Weights of a small transformer language model: vocabulary 8192.
Each number is 128 + 32 x the weight over its row's rms, rounded and kept within 0 to 255. Layers, rows and columns count from 0. The size above them is the row's rms in percent of the matrix's.

# layer 12 MLP up, 768x256, rms 0.191, rows 309-361, columns 128-191
size [100  95  97  92 101  98 100 102  99 101  97  97 100  91 105 102  97 101  96  99 101  92  95  96 105  94 106 100  98 100  98  93  99  93 100  95  94 102  98 108  96 103  95 103  98  98 100 101  98 105 103 108 102]
[[124 101 131 138  80 117 114 101 192 168 148 127 125 136  72 199 107  84 168 125 133 117 130 115  90 144 100 107 136 153 107 174 118 112  95 123 162 147 136 101  99 150  99 122 121 142 107 128  92 131 115 133 132 174 146 131 142  57 165 134 119 100 152  87]
 [163 161 150 130 166 112 119 124  82 116 161 117 121  70 100  85 177 152 130 122 119 182 112 129 107 173 102 116  56  90 167 156 143  51 121  65 108 187 143  83 113  99 139 116  53 125 159 162 127 146 140 114  96  97 166 112  85 146  83 157 158 138 126 131]
 [218 141 134 144 125 131 149 132 142 107 158 115 144 110 100 134 175 116 183  80 108 155 118 159 116 100  74  88  62  79 104  92 131 171  78 145 135 116 158 158 169 139 137  70 147 141 151 132  89  81 173 148 142 181 112 167  86 141 137 121 107 152 109 157]
 [138  81 122 140  96 121 122 137 118 102 114  80 101 142 139 112 159 141 163 134 102 146  89  95  62 139 121 128 141 115  83  88  78 169 155 126  90 112 134  73  89 114 111 159 116  92 101 128 125 154 125 125 134 139 144 217 155  82 109 135 138 124 115 103]
 [129 128 147  96 147 106 121 134 163 121 154 117 136 117 104 134  88 152 175 110 110 157 120 104 114 166 125 142 142 110 145 117 138 118 124 164 147  67  93 148 106 108 127 155 186 122  76 120  72 130 126 124 157  90  79 182  89 136 135  70  60 144 166 148]
 [ 88 193 121  82 125  81 104  63 109 110 107 131 115 153 127 180 186 117 122 143 121  54 104  96 152 101 115 103 140  87 124 147 182 139  59 118  61 117  79 154 168 109  70 102 111 168 148 160 122 188 105 138 163  86 109 169  80 147 115  95 149 120 152 170]
 [ 81 123 126 125 101 141 154 150 194 121 110 138 122 115  74 143 155 153 101 132  83 159 157  69 102  96 111 131 141  90 182 148 126  53 172 147 154  39  92 128 112 133 181 142 166 174  94  92 200 167 160 158 143 132 177 139 201 157 148 159 154 155 153  71]
 [ 94 148 157  95 169  53 170 101 116 202 113  83 104 163 111 102 178 162 108 132 151 149  53 114 131 100 154 104  77 203 122 152 123 224 116 154 145  80 134  52 153 113  87  97 151 105 113 121 124 139 156 153 129  83 127 172 155 131 168 129 127 133  74 183]
 [149 124 150 113 147 115 101 135 133 103 134  68 151 120 104 122 153 186 154  82 152 159 116 123 167 172 148 105 151 127 107 164  79 185 156 114 140  36 127 172 133 137 126 128  78 140  95 119 129 194 127  95 176 154 119 165 121 137 122  79 154 145 110 140]
 [189 131 116 100  46 148 144 133 170 156  74 124 126 174 145  81 146 177 158 138 120 171  93 137  75  95 121 107 150 126 130  93 153 169 134 132  96 115 136 110 151 138 109  76 119  96 182 140 109 197  95 128 149 139 112 138 128 162 186  78 144 132 132 110]
 [188 133 124 133 157 160 143  95 154 123 141 161 144 151  74 118  63 137 123  81 107 132 149 156  95 139 128 173 151 143  69 130 138 156  92  81 118 149 149 182 142  88 158 139 104 160 191 160 165 124 143 179 126 103 132  92 152 149 113 116 107 177 173 140]
 [177  78 115 147  67 106 145 103 154 142  96  82  74 160 135 108 107 136  75 177 106 140 169 112 151 145  87 205 133 109  77 114 128 115 139 154 166 114  93 105 184 120 111 126  85 106 109 103 156  66 146  59  76 124 135 122 129 110 111 124 132 171 120  98]
 [190 131  99 144 179 139 139 129  71  80 107 111 125 107 109  83 116 104 105 118 101  93 164 121 117  89 136  97 132 178 147 193 133 159 113 113 114 190 146  67  90 137 129 169 116  95 122 206 131 170  86 125  80  71 136 206  85 149 119  90  92  74 133 188]
 [160  64 143 138  99 149 149 141 145 205 136 101 132 188 132 116  97 100  81 214 142 123  83 110 169 212 131 121 128 113  93 191 147 136 140 115  80 139  67 114 127 136 146 100  96 158 111 178  88 169 155  96 131 120 160 109 143  88 134  99 134 138  98  94]
 [111 122 125 122 132 128 114 140 109 130 142  99 164 195 127 140 205 148  88 113 145 104 137 110 123 144 128 138  85 159 130 137 111  78 122 108 112 147 132 128 180 116  98 115 144 136 138 127 152 124 145 134  86  80  69 112  93  86 125 145 164 142 127 200]
 [167 139 153 125 168 102  79 110 138 175 143 152  77 153  96  98  87 133 163 141 121 149 107 168 142 162 149 129  96  96 150 109 151 132 158 105 215 200  79 164 114  96 136 114 134  66 151 142  92 121 167 135 135 155 139  87 171  96 170  90  95 207  82 153]
 [ 75 116  99 120 110 156  94 132 116 101  90 109 107  99 152 158 152 147 155 102 112  86 150 122  98 167 136 110 139 153 126 154 171 202 151 168 105 106 156 112 140 202  66 174 114 146 124 126 105 183 106  76 132  71 173 122  98 103 121 174 134 111 123  91]
 [ 88 141 150 116 177 100 132 113 111  93 154 139 125  75 168 139 183 120 147 173 121  97 129  87 124 162  66 101 130  97 165 152 178 106 173 102 112 119 127 135  74 155  51 121 136 131 137 109 159 110 130  68 133 122 170 106 127 100 188  78 181 140 122 144]
 [117 172 122 132  75 145 122 141 110 143 131 110 131 173 123  70 100 177 119  94 128 115 157 134 111  81 157 105  75 152 131 105 158 127 127 163  97 148  84 138 135 196  96 110 123 128 117  90 133 134 115  84 173 124  89 165 169 170 163 117 135 134  61 170]
 [148 126  86  89 167 156 111  95 190 116 151 124 137  76 146 138 152 116 117 115 109 128 230 138 152 125  76 174 140 146  30 154 123 122 149 181 138 110 138 157 115  78 193 179  92 183 128 176 118 135 141 108 111 160 163 190 127 179  98 141 141 111 126 126]
 [195 138 108 127  81 163  75 131  96 123 140 177  96  80 168 115 109 116 167 141 151 145 104 180 147 103 123  64 122 134  90 158 135 110 122 117 177 114 131 137 194  95  95 124 100 121 114 194 156 145  92  98 137 152  98  91 192 133 157 187  87 172 159 173]
 [158  94 154 185 117 146  81 148 145 143 178 107 156 102 158 121 104 122  85  87 207  73 153 115  70  94 167  72 132 153 153 131 186 102 149 103  78 147 156 146 132 156 165 147 100 149 105 188 118 181  43 139 151 152 129 160 127 116  65  98 106 142 183  75]
 [106 194 127 160 105  74 177 141 200 123 112 115 146 169 158 100 204 123 134 156 169 106 162 166  94 150 148 168 112  93 150 109 109 168 141 107  90 196 108 141 153  57 110 170  72 110  98 157 137  73 110 143 148  79 170 145 135 178 105 152 163 152 117  80]
 [188 131 151 101  91 138 110 160 198 101 115 161 170 110 137 101 138 161  95 125 151 137 159 139 117 129  86 129 173 137 128 119 175 145  69  93 173 144  87 130 121 138  66 133 161 104 138  93 113 135 122 116 146 143 163 170  82 121 132 162 117 157  94 183]
 [164 179 161 123 133 122 119 163  89  78 142 211 125 145 112 133 141 140 152 116 145 119 134 164 119 120 209 149 131  97 183 130 161  68 123 139 123  78 111 144 151 101 134 186 130 162 113 108 170 115 162 213 111 137 140  60 152 119 107 107  94 153 140 139]
 [220 130 124 154 123 144 113 194 160 123 107  65 120 128 138 153 146 117 105 127 122 108 113 132 157 134 113 140 142 101 103 128 124 104 131 147  96 102 146 146 171 119 130 114  22 162 111 115 210 161 107 146 128 145 140 159 139 138 119 119  66 135 165  75]
 [118 132 104 172 117 100 112 137  63  94  97 140 194 104  58 153 101  91 119 131 111 140 125 136 164  95 148 137 117 144  81 159  91 145 137  77 133 141 152 140 117 146 111 122  76  75 235 149 104 146 154 166 117 123 158 135 143 104 140 122  87 138 126 191]
 [156 124 159 114 167 100 154  95  75 166 182 132  86 112 104 110 149 145 159 125 155 105 181 109 141  65 130 130 119  81 111 108 160 187 100 141 124 101 152 123  89 125 118  89 149 184 201 115 130  83 140 161 100 120 137 104 107 125  85 169 128 104 142 175]
 [176 159 141 139 145 133 137 132 146 161 158 158 177  59  78 105 167  63 137 101  94  82 101  72 118 107 171 128 139 135 136 118 130 134 118 104 149 134 150 107  90 130 140 210 129 143 107 144  82 194 143 127  84 128 121 197  96 123 157 136 129 119 125 179]
 [121 125 155 183 104  95 132 135 147 132 126  80 160 199 118 141  84  73 139 165 109 164 170 101 121 185 108  69 108 134  94 123 181  98 140 184  93 157 116  82 134 129 125 100  93 110 102 140 107 109 129 153 106 128 180 169  98  61 153 125 115  66 119 171]
 [163  76 176 119  89  96 173  92 114 137 175 111 109 140 122 124 136 122  91 216 113 112 243 145 132 125 138 101 173 130 133 115 107 103 149 140 151 140 116 142  96 175 203  54 146  80 186 102  93 118 126 124 164 118 115  96 110 114 137 139 123 105  44 124]
 [135 141 141  86 129 105 174 138 163 131 191 135 175 132  81 136 184 142 181 138 128 115 143 134  89  53 154 178 134 141 118 125 143 183 171  63 113 172 108 103  55 134 176 100  69 121 137 171 153 117 133 145 159  99 182 153 112 121 143 165 122 118 134 100]
 [141 132 141 136  88 184 105 140 115 185 142 146 115 131 173 132 121  89 167 101  86 139 174 177  72 126 169 121  80  77  69  70 155 179  98  83 107 162 174 117 192 125 118 203 136 130 171  92 194 170 149 147  95 154 132 115 136 140 158  97 133 148  76 142]
 [116 130 126 190 142  78 152 105 148 104 126 129 131 118 151 163  93 193 148 141 181 141 149 190 171 109  94 121 109 155  96  55 216 143 119 137  93 121 150 145  97 128 126  96 148  95 164  84 100 188 171 164 141 118 169 128 109 152 144 134 139 147  87 112]
 [153 120 197 129 124 138 156 133  81 178 162 134 150 119 151 124  90  98 144 153 163 169 168 136 142  82 137 152 121  65 107  86 157 151  93 156 131 134 101 142 164 119  76 159 139 101  95 120 178 177 214 107 134 173 187  64 157 117 164 154 165 131 133 131]
 [104  99 130 130 135 192 157 192 104 120 157  98 139 138 165 115 126 149 123  86 115 101 143 118 178 133 198 118  79 156 159 119 181 103 164 108 113  76 145  91 130 137 104 125 108  63  97  98 171 170 120 105 113 151 101  77 165 126 124  68 101  90 173 135]
 [115 170 143 227 114 120 142 157 125 186  87 113 149 136 117 131 103 106 115 150 131 142 139  65 146  95 177 138 156  83 144 197 135  86  45 125 220 132 108 163  90 103 155  80  94 188 101 100  98 105 137 154 119 135  80  89 158 123 145 142 109 107  96 109]
 [104  75 122 121 124 105 117 144 144 196 111 156 150 165 128 111 174 119  99 116 139 165 142 123 148 115 100  98 130 166 117  38  92 134 126 163 150 154 101  94 106 120 173 161 119  92 173 231 134 157 181 143 111 121  98 166 130 130 181 100 139 172 108 142]
 [138 135 206 139 153 184  93 111 130 196 160 173 156 142 127 110 113 209 116 126 109  95 160 144 132 154 101 166  98  98  96 152 167 182 148 133 141 166  93 160 117 136 116  95  86 127 198 155 169 141 111 199  93  96  71  95 139 148 124 212 176 103 111 139]
 [103 121 106  98  87  94  93 152  97 164 109  83 158  82  98 112 108 183 131  43 142 131 137 135 144 113 105 119  98 171 103 127 110 188 132 154 129 169 185 138 132  80 165  95 177 123 121 164 130 138  95 151 127  92 104 200 125 124 142 158 180 125 106 151]
 [ 61 152 141 107 179 129 128 182 108 123 114 155 107 122  86 186  71  56 140 123 169 147  84 122 114 141  79  77 128  65 142  86 155  87 159  98 150 141 104 151  92 114 136 114 104 121  99 103 157 155 113 193  85 147 147 139 172 152 114 158 116  94 146 121]
 [128 142 153 143 136 129 126  58 152 184 147 102 143 221 118 127 158 154 133 151  94 139 139  94 134 115  83 157 142 104 183 133 144 121 138 100 122 118 140  90 157 129 102  86 104  97 136  91  70 129 114 155 151 146 114 136 138  88 100 161 157 117 144 142]
 [107 126 147 172 153  67 165 149 145 152 169 142 137 133 113 125 171 140 169 100 105 126 114 200 177  89 157 161 106  92  98 132  92 203 119  99 126 145 171 138  88 131 165 125 100 137 177 114 135  69 130 231 151 112 132 126  69 159 147 154 122  89  97  59]
 [ 66 166 181 114 103 170  66 176  94 143 171  95 120 169 172  96  86 108  79  74 124  92 160  93 119 106 122  93 119 194 113  98  91 110 188 198 110 101  79 156 128  84  66  81 133 118 140 136 156 114 112 140  71 110 120 127 103 174 147 155 130 119 124 116]
 [ 77 102 135 164 118 194 115 115 129 174  81 136  95 156 141 115 134  99 113  99 157 154  97 137 135 148 108  76  49 163 146 120 149 193  92 127 161 150 156 169  80 175 128 116 148  96 123 116 132 129 112 132 137 133 195  94  97  97 146 126 159 121 113  93]
 [129  62 163 150  93 132 133 156 146 176  98 154 136  82 147  98  95  35 110  97 103 214 134 135 195 104 134 168  85  94 156 132 152 124 165 158 165 102 140 126 159 126 161 111  97  99 157 129  84 135 110 154 195 146 115 142 113 110 134  96 159 104  69 164]
 [117 114 206  89 167  95 167 131 170 154 110 128  93 150 134  41 110 118 111 195 193 129 129 124  94 120 133  91 127  92 131 126 125 147 161  90 135 144 151  60 160  88 192 124 101 115 133 142 117 165 192 120 133 186 100  67  84 124 118 164 124 111 166  78]
 [151 137  63 116 154  82 150 188 120  55 116 109 156 114 127 144 160 187  89  87  99 124 212 118 130  83 105  83 100 118  92 127 140  91 137 137 100  81 130 120 109 135 110 163 146 176 127  97  69 149 139 103 173 178 145  70  68 123  76 168 155  82 124 141]
 [ 76 159  97 107 127  96 145 103 105 117 142 159 134  94 120 209 136  62 143  99  96  97 159 156  77 133 121 126  86 115 135 102 151 161 148 116 169 150 145 170 143 104 127  97 156 116 176 112 148 119  99 204 136 159 134 120 181 135 178  73 116 133 142 145]
 [160 118 139 176 132 184 153 114 118 130  96 158 120 122  80 123 155 102  79 116 167 109 163 144 136 132 105 102 113 102 161 128 119 100 133 157 134 168 148  91 151 163  98 140 123 132  47 165 114 115  73 137 115 149 139 139 107 125 154  81 102 150  68  97]
 [ 89 135 144 119 170 144  86 123 143 107 128 126 140 124 170 165 109 134 125 115 119 149  91  55 132 142 155 141 149 107 138 105 122 146 117  68 131 103 131 126 124 148 129 101  96  75 107  77 157 164 144  75  84 154 165 131 163 139  92 129 114 144 137 185]
 [106 169 155 148 118 162 158 143 154 177 170 194 120 107 167 140 132 106 156 129 108 157 135 157 154 157  92 129 137  79 138 136 163 195 122 132 175 131  99  66 133 132 116 161  76 134 139 124 165 138 159  74 150 163 122 107 176 117 127  95 114 162  96 148]
 [139  99  73 185 120  75 105 156 140 150 127 147 150  73  70 156  93 126 142  99 214 170 150 193 148 113  72 119 165 120 109 174 105 110  77 123 154  61 135  67 121  90 138 171 151 167 108 124 122 156 139  90 145 119 139 140 192 184 137  88  80 131 113 152]]
# layer 12 MLP down (transposed), 768x256, rms 0.213, rows 309-360, columns 128-191
size [ 95  95 103  93  98  97  94  96  99  90  96  92  99  89  96 106  92 102  91 102  97  89  95  99 103  87 115  98  96  95 103  95 103  94 102 101  97  99 100 115 104 102  92 103 104  93  93  99  94 107  99 107]
[[123 126 112 121 152 155 153  79 166 131  93 177 111  94 139  93 186 138 148 125  89 155 171 109 108 165 106 124 158 124  79 135 131 130 119 125  75 137 146  47 149 119 199  86 102 193 139 173 160 118 145 120 143  99 162 166  87 174 130 107  96 123 106 131]
 [198 124  44 154 134 129 153 135  96 164 162 157 139 154 146  81  86  57 117  79 173 180  38 172 216 120 189 137 182  93 127  97 133 120 120 122 118 122 114 136 106 139 115 148  97 145 161  89 114 116 115 150 153 120 120 119 134   8  89 128 132 195 114 135]
 [ 78 147 124 198  98 106 143 134 138 113 131 104 104 131 142 133  89  84  99 156 163  61 103 137  92 157 117 161 167 166 169 203 127  64 158 107 136 109 113  92  42  73 140  96  83 116 100  71 207 167  80 127 163  86 162 111 124 133  95  84  92 162 122 157]
 [177 183 188 196 145 123 161 123  83  78  72 143 165  95 171 123 133 144 145  92 142 166 169 170 150  98 109 105  90 112 166 127 111 117 104 153 125 139 137 146 145 161 143 124 170 147 156 106 156  80 168  73  95 164 138  87  74 135 137 152 136  72 187 133]
 [162  86 178 132 190 163  85  99 130 148 135 127 152 139 139 127  88 153 143 151  98 110 187 119 179  89 142 140  94 181  81 120 133 152 141  97 151 158 117  70  98 182 201 134  71 102 171 139 121 119 190 138  52 109 127  85 135 151 109 142 111 136 142  69]
 [136 105 120 139  82 159 118  65 144 120 121 157 193 157 104  86 115 124 115 132 160 149 131 142 111 116 161  78  87 164 102 146 107  76 115 107 161  82 126  98 153 175 159 128  91  83  70  41 108 139 102 140 121 129 101  61 102 143 124 152 119 107 132 175]
 [100 140 157 154 148  93 158 188  87 100 176 168 165 168 164  86  30  78  85 183 159 116  87 155 205 109 150  65 220 101 175  93 142 144 129 137  68 115 139 128  94 136  83 143 124 116 166 205 136 148 133 166 115 106 152 154 133 109 177 112 121 132  62  85]
 [178 135  78 143 101 127 115 183  99  82  83  84 104 128 130 139 147 130 120 143 145 173 168 126 137  93  82 152 150 141  67 104  73 188 118 126 153 142 140 165 130 159  66 169 112 145 132 138 109 117 129 175 177 157 144 130 143 124 137  51 140  76  99  96]
 [ 99 155 145 192 124  92 130 114 119 187 118 125 102 155 103 181 184 176 111 159 179 144 184 107 144 104 128 122  98 131 170 130 159  96  90 102  98 111 124 181 154 130  62 173 148  74 166  92 127  87 164 101 161 138 159 152 136 138 123 148 150 112 138 112]
 [168  85 114 133 135 173 116  59  79 145 249 162  77  87  95 132 135 198 111 124 151 104  93 167  71  92 156 133 149 131 166 153 110  78 156 109 117 147 131  69  89 110 138 169 114 169  78 165  89  88 125 172 169 149 129 168 156  75 130 132 126  74 112 109]
 [145 107 182 117 107 126 163 135 139 187 131 152 167 180 125 138 110 189 140 134 129 124  93 117 105 154 130 152 189 131 175 135 151 150 130 107 159 119 130 159 108 104 162 135 109 128 125 128  99 131 105 131  99 122 157 108 165 137  93 158 146  82  86  83]
 [124 181  83  84  37 147 191  85 198  43 102 143 161 154 157 143 155 126  92 133 120 117 160 106 128 106 104 127 187  94 173 143 109 173 133 140 111 162 108 138 169 171 103 101 153 152 153 119  81  99 128 138 158 107 154 117 178  68 157 122 118 121 125 131]
 [115 120 152 178 165 178 144  98 127 204 124  97  98 103  83 174 157 134 144  98 139 144 170 121 102 100 117  91 167 146 112 129 179 116 117 204  86 141  62 122 131 159 107 127 128 160 163 191  99 110 133 175 167 111 145 154  93 157 109 113 129 121 134 128]
 [201 122 156 144 113 110 147 160  71 154 108  96  86  82  87 121 113 126 175  80  93 103 123 115 123 144 151 142 142 191 134 116 152 143 115 145  89 174 111 162 122 116 124 161 159 188 118 113 107 151 152 137  80  62 168 144 153 135 141  57  89 177 162 123]
 [155 141  95 138 147 168 127 186 135  77 199 144 114 105 118 122 163 122 161  90 133  94  97 147 130 173 177 162 157 164 157 138 158 134 149 120 148 103 124 202 111  95 138 102 118 113 102 107 154  78 157 210 116 112 123 153 161 175 148 158 160 139 143 122]
 [194  88 134 136 135 143 151 159 150 142 150 156 139 108  91 165 153 151 142  58 140 119 128  90 164 112 176 178  98  88 140 101 121 104 134 139 130  82 120 161 140 119 170 119 101 133 169 170 137 103  88 154 112 116 151 157 141 168 146  98 116  53 111 163]
 [133 118 143 156 120 204 104 105 147 184 124 153 118  97  80  84 111 124 117 143 163 107 117 116 124  67 100 102  78 163 149  62 123  94 174 127 188 122 125 116 104 121 115 119  66 156 114 140  95 111 111  90  96 127 141  97 206 116 138 130  75 139 144 137]
 [157 132  93 139 116 154  97 104 156 120 141 119 147  95 111 157  97 134 115 130 112 125  98 130 118 106 154 194 144 166 109  85  86 143 176 133 167 114 104 161  99  89 130  72 196  87 113 166  93 114 141 164  93 148 105 176 121 120 105 221 134 128 126  60]
 [143 164 140 149  91 140 107 213 142 164  53 123  52  77 117 181  83 157 119  66 123 137 126 126 137 114 126 104 111 152 140 197 121  88 133 151 161 102 129 138 121 135 118 164 124 151 178  84 134 117 105 139 118 147 141 111  81 139 148 136 168 131 139  74]
 [194  64 150 186  86  89 133 143 122 191 165 109 136  75 172  99 117 177 133 143 172 137 124 148 102 135 122 136  93 114 144 120 111 134  89 115 106 156 114  83  82  95 119  74 153 104 135 128 143 129  83 177 151 139 151 144 140 100 125 136 119 112 110 136]
 [143 177 101 126 132 135 140 161  95 109 126 129 115 115 129 136 164  99 127 165 154 177 150 110 155 114 215 124  75  92 127  51 114  84 116 125 118 106 183 147 125 153 139 201 185  98 169  90  79 116 154  97 142 131 156 138  89 110 130 104 124 140 189  86]
 [ 93 164 120 148 180 104 173 135 170 108 129 126 138 113 159 103 147  50 108 138 109 124 130 165 199 148 110  87 106 115  76 148 123 153 140  99 151 192  96 169 163 133 151 127 151  93 163  77  52 141 146  64 134 113 108 164 133 154 167 122 160 116  86 105]
 [193  63 155  83 138  82 205 205 132 123 109  80 137 118  95 176 100 164 122 104 150 151 163 152  89 157 156  95 145 129 130 129 108  81  38 119 123 181 170 144 131 122  99 140 134 124 158 168  80 150  81  86 123 165 116 153 206  95 143 100 130  84 186 105]
 [138 166 120 156 157  91 142 132 109 141 123 122 107 156 151 132 118  88 142 120 132 178 127  70 156 123 119 174 120 124 143 126 154 111 217 150  66 127 105 129 106 116 170 101 116  68 100 174 176 100 169  65 159 119 137 116 124 130 147 161 134 169 143 143]
 [114 178 131  99 118  91 107 123 167 187 148 154 135  78  16 165 119 106 191 117 137 176 180 229 171 141 192 153 156 116 142 112 105 100 116 142  71 133 118 141 125  90 125 144 176  83 151 168 150  93 144 173 175  88 122 117 118 128 145  87 116 165 123 138]
 [159 130 137 192 108  93  72 182 159 169 103 142 112 128 118 119 109  77 150 138 178 121 104 127  94  90 131 106 149 134 155 108 103 151 159 136 141 160 112 155 132 114 122 162 140 160  78 154 112 147  97 128 130  82 101 187 107 137 168 185  93 191 150 138]
 [169  50  92 128 129 156 158 132 115  57  84 164 112  88 130 114 129 168 150  87 127 160 157 116 155 114 149 144 141 107 140 120  81 123  42  93 141 127 134  79 144  84 121 159 114 129 159 129 165 168 139 160 113 226 118 109 129 109 105 159 136 169 128 181]
 [150 162  87 165 128 175  93 163 161 126 116 169 186 106 157  68 115  97 166 161 165 102  73 133 181 130  95 109 116 187 128 137 114 161 110 111 135  74 163 154 116 119 158  77 137  82 111 152 135 131 100 127 154  93 170 161  69 119 184 167 133 120 100 182]
 [102 144 134 131 144 180 137  58 101 184  59  85 128 142  77 124  92 110 152 153 144 123  85 119 158  80 138 127 136 156  88 142 149  87 134 144 183 141 109 144 159 177 142 134 174 129 130 122 201 179 158  73 163 110 105  75 136 135 138  95 123 132 135 120]
 [130  98  90 140 103 104 133 230  98 139  83 140 160 139 133 127 150 147 112 117 102  76 134 136  20 144 166 134 142 150 139 174 152 154 143 103  79 127 111 179 186 110 175 114  88 131 158  88 154 147 104 109  97 119  91 190 137 130  84  97 139 208 133 118]
 [110  84  91 107 101 146  89 144 136 103 131 132 141 119 169 128 110 122 140 128 174 102 146  74 149 152 116  99 114 140 183  90 128 124 130 104 104 122 160  82 120  90  84 162  44  79 138  69 123 150  94 102  90 116  98 102  82 145 134  79 171 122 175 112]
 [139  62 156 121 112 167  96 121 137 140 139  53  96 101 118 157 139 161  92  84 178 191 109 144 170 188 124 109 106 145 184 108 144 144 161 153  68 122 212 108  89 150 160 155 122  83  99 153 119 171 154 164 103 104 181 113 158 129 133 115 115 140  92 148]
 [162 163 216 137 129  74 115 130 175 136  79 151  98 148 137 154 140 121  97  86 136 192 159 144 142 154 147 160 131 134 165  98 113 141 149 148 187  25 139  92  67 188 168 157 118 109 172 126 129  90 127 127  57 155 121 144 160 130 128 115  55 161 125 138]
 [130  98 134 149 127 114  93  81  96 112 115  97 178  98 131 132 120  87 132 135  96  89 200  94 152 183 151  84 102 137 128 134 153 127  99 123 127 100 123  98 144  88 169 116 188 115  98 139 119 149 166 141 122  67 149  79 136 165 173 104 111 145 165 145]
 [116 131  93 134 116 159  94 148 206 125 134 156 132 116  84 108 171  84 125 118 151 120  62 138 166 116  37 215 160 143 132 163 171 147 131 147  94 187 136 144 138 127 159 147 181 173  52 122  68 139 171 170 145 108  95 167 178 139 101  97  78 164 144 134]
 [100 107 155 183 139 161 127  83 120 135 113 105 135 172 167 130 174 127 134 153 147 109  76 180 110 198 103 126 128 102  87 153 132 205 132  95 154 141 126 106 113 150 155 135 130 102 145 116 167 108 144 122 118 162 149 141 163 127 146 159  98 108 167  47]
 [120  92 123 147 168 136 127 196 164 128 206  94 229 164 154 104 145 133 101 140 111 107 139 149 140 108 144 179 201  93 137 106 100 155 143 136 110 179  71 135  95 181 122 105 151  71 146 171 201 140 123 139 155 161  98 134 100 123 125 161 134 111 147 151]
 [111 103 116 167 122 203 116  90 101 160  82 104 121 161 103 121 124 140 134 123 162 159 138 129 101 139 141  36 145 112  86 147  62 104  91  89 157  99 134 154 109 126  93 102 177 110  74 114  94 112 161  82 182 126 174  92 135  57 109 144  95 159 125 152]
 [119 170 193 152  97 113 126  94  85 143 116  64 147 105 107 107 204 161 165 149 130  98 151 116  81 169  64 154 117 117 128 154 139 130 164  76 105 156 137 150 141 151  80 126 117 138 124  71 138 131 137 115 170 128 105 158 164 122 127 138 173 155 135 123]
 [ 90  98  81  88  66 169 108 169 137  77 190 150  91 162 131 122 159 102  90 104 151 181 112 156 124 135 154 142 120 115 122 147 119 123 137 133 121 169 145 135 169 116 158 162 106  63 123 115 146 182 133 191 167 135 107 185 119 163  81 128 142 137 141 154]
 [101 145 104 221 126 201 110 138 142  58  84 129 125 110 108  83 117 138 112 103 128 121 113 102 121 119 130 154 112 115 189 109 137 132 198 109 114 129 103 100 141 172 100 173 114 139 121 182 174 179 107  88  65 147 136 109  66  94 130 166 130 126 133 159]
 [113 140 161  86 129 106 166  23  96 172  91 169 102 115 145 104 197 136 145 112 170 109 100 137 133 145 122 158 133 149 158 158  69 152 143 147 110 153  82 146 112  71 156 122 151 129 128 109 164 161  96 143 101 134 157 145 165  64 170  85 168 129 158  83]
 [ 36 123 111 128  83 144 145 127 137 148 138  95 127 160 145 106 116 121 131 153 149 166  97 108  93 135 166 100 105 132 155 185 131 157 153 136 117 152 109 120 118 160 185 157 106 113 137 118 124 130 121 107 119 181 110 198  91 105 211 131 161  68 131 119]
 [127 115 135 146 140 109 159 149 128 200 122  62 143 177 133 122  94 139  90 134 136 137 103  83 176 109 107 133  98 141 123 161 132 152 140 124  86 156 160 121 155 119 132 186 141 115 212 142  89 103 130 163 103 140  61 118 116 103  96 121 111 140 114 149]
 [118 128 171 176 186 106 137 138 133 148 200 194 137  89 139 142 170 153 165 119 158 138 158  99 139  90 165  98 179 132 132 137 115 145 142 150 131 163 120 141 128 168 138 128  95 154 105 149 107  72 156 113  91 153 103 136  64 120 102 110 148 124 103 168]
 [116 149 117 115 111 180 134 156 145 118 188 134 189 142 107 121 135  96 145 183 125  88 143 109 110 125 159 137 200 100 110 135  89 103 129 136 148  51 102 147  81 126 213 114 133 119 101 171 154 107 182 148  76 140 161 117 113 151 151  86 101 131 108 147]
 [119 150 110 133 166 100  69  85 133 134 161 178 157 120 142 110 177 122 132 128 149 111 143 157 153 126 109 108  94 146 113 118  97 105  98 148 134 140 117  66 154 100 115 164 128 137 139 146 161  98 158 109  98  85 152 135 166 221 124 126 168 142 125 118]
 [126 141 194  82 101  64 137 202 141 112 110 125 147 130 166 104 129 101 166 112 155 216 148  54  87 115 116 108 177  78 123  94 149  99 116 156 109 155 142  92 154  87  62  72 147 123 143 136 154  46 124 130 141 109 100 149 116 173 161 165 124 140  96 178]
 [100 143  90 116  88  84 178  91 144 106 179 114 165  72 160  79  74 104 170 149 152 108 136  98 139 116 130 151 129 133 110 133 140 129  98 139 110 148 155 107 221 161  66 102  64 123 142 144 141  77 119 156 131  99  94 151 121  94 137  69 121 128 125 106]
 [151  93 175 152 126 145  81 132 147 113 152 113 152 140 129 161  93 140 131 154 133 130 179 142 138 145 132  87 114  95 117 158 186 166 209 134  95 155 195 129 106 134 123 189 137 114  21 140  97 118 183  62 119 139 126 227 142 129 155 132 137 119 149 104]
 [ 92 100  74 100  99 164 107 104 136 136 100 131 159 135  99 128 100 135 122  79 147 125 134 125 103 160 178 206 140 160 149  86  98 117 135  79  83 117 124 118 132  73 107  27  81 123  66 156 111 135 124 128  71 118  90 134 117 115  80 125 142 133 111 139]
 [132  86 104  90 171 200 112 155 124 148 104 125 121 142 242 126  97  72 134 132  80 141 121 167 133 126 196 114  90 141 111 159 168 125 154 140 138 163  96  56 134 157 156 182  88  97 158 157 122  89 132 142 118 190  84  64 141 104 117 181 126 104 152 105]]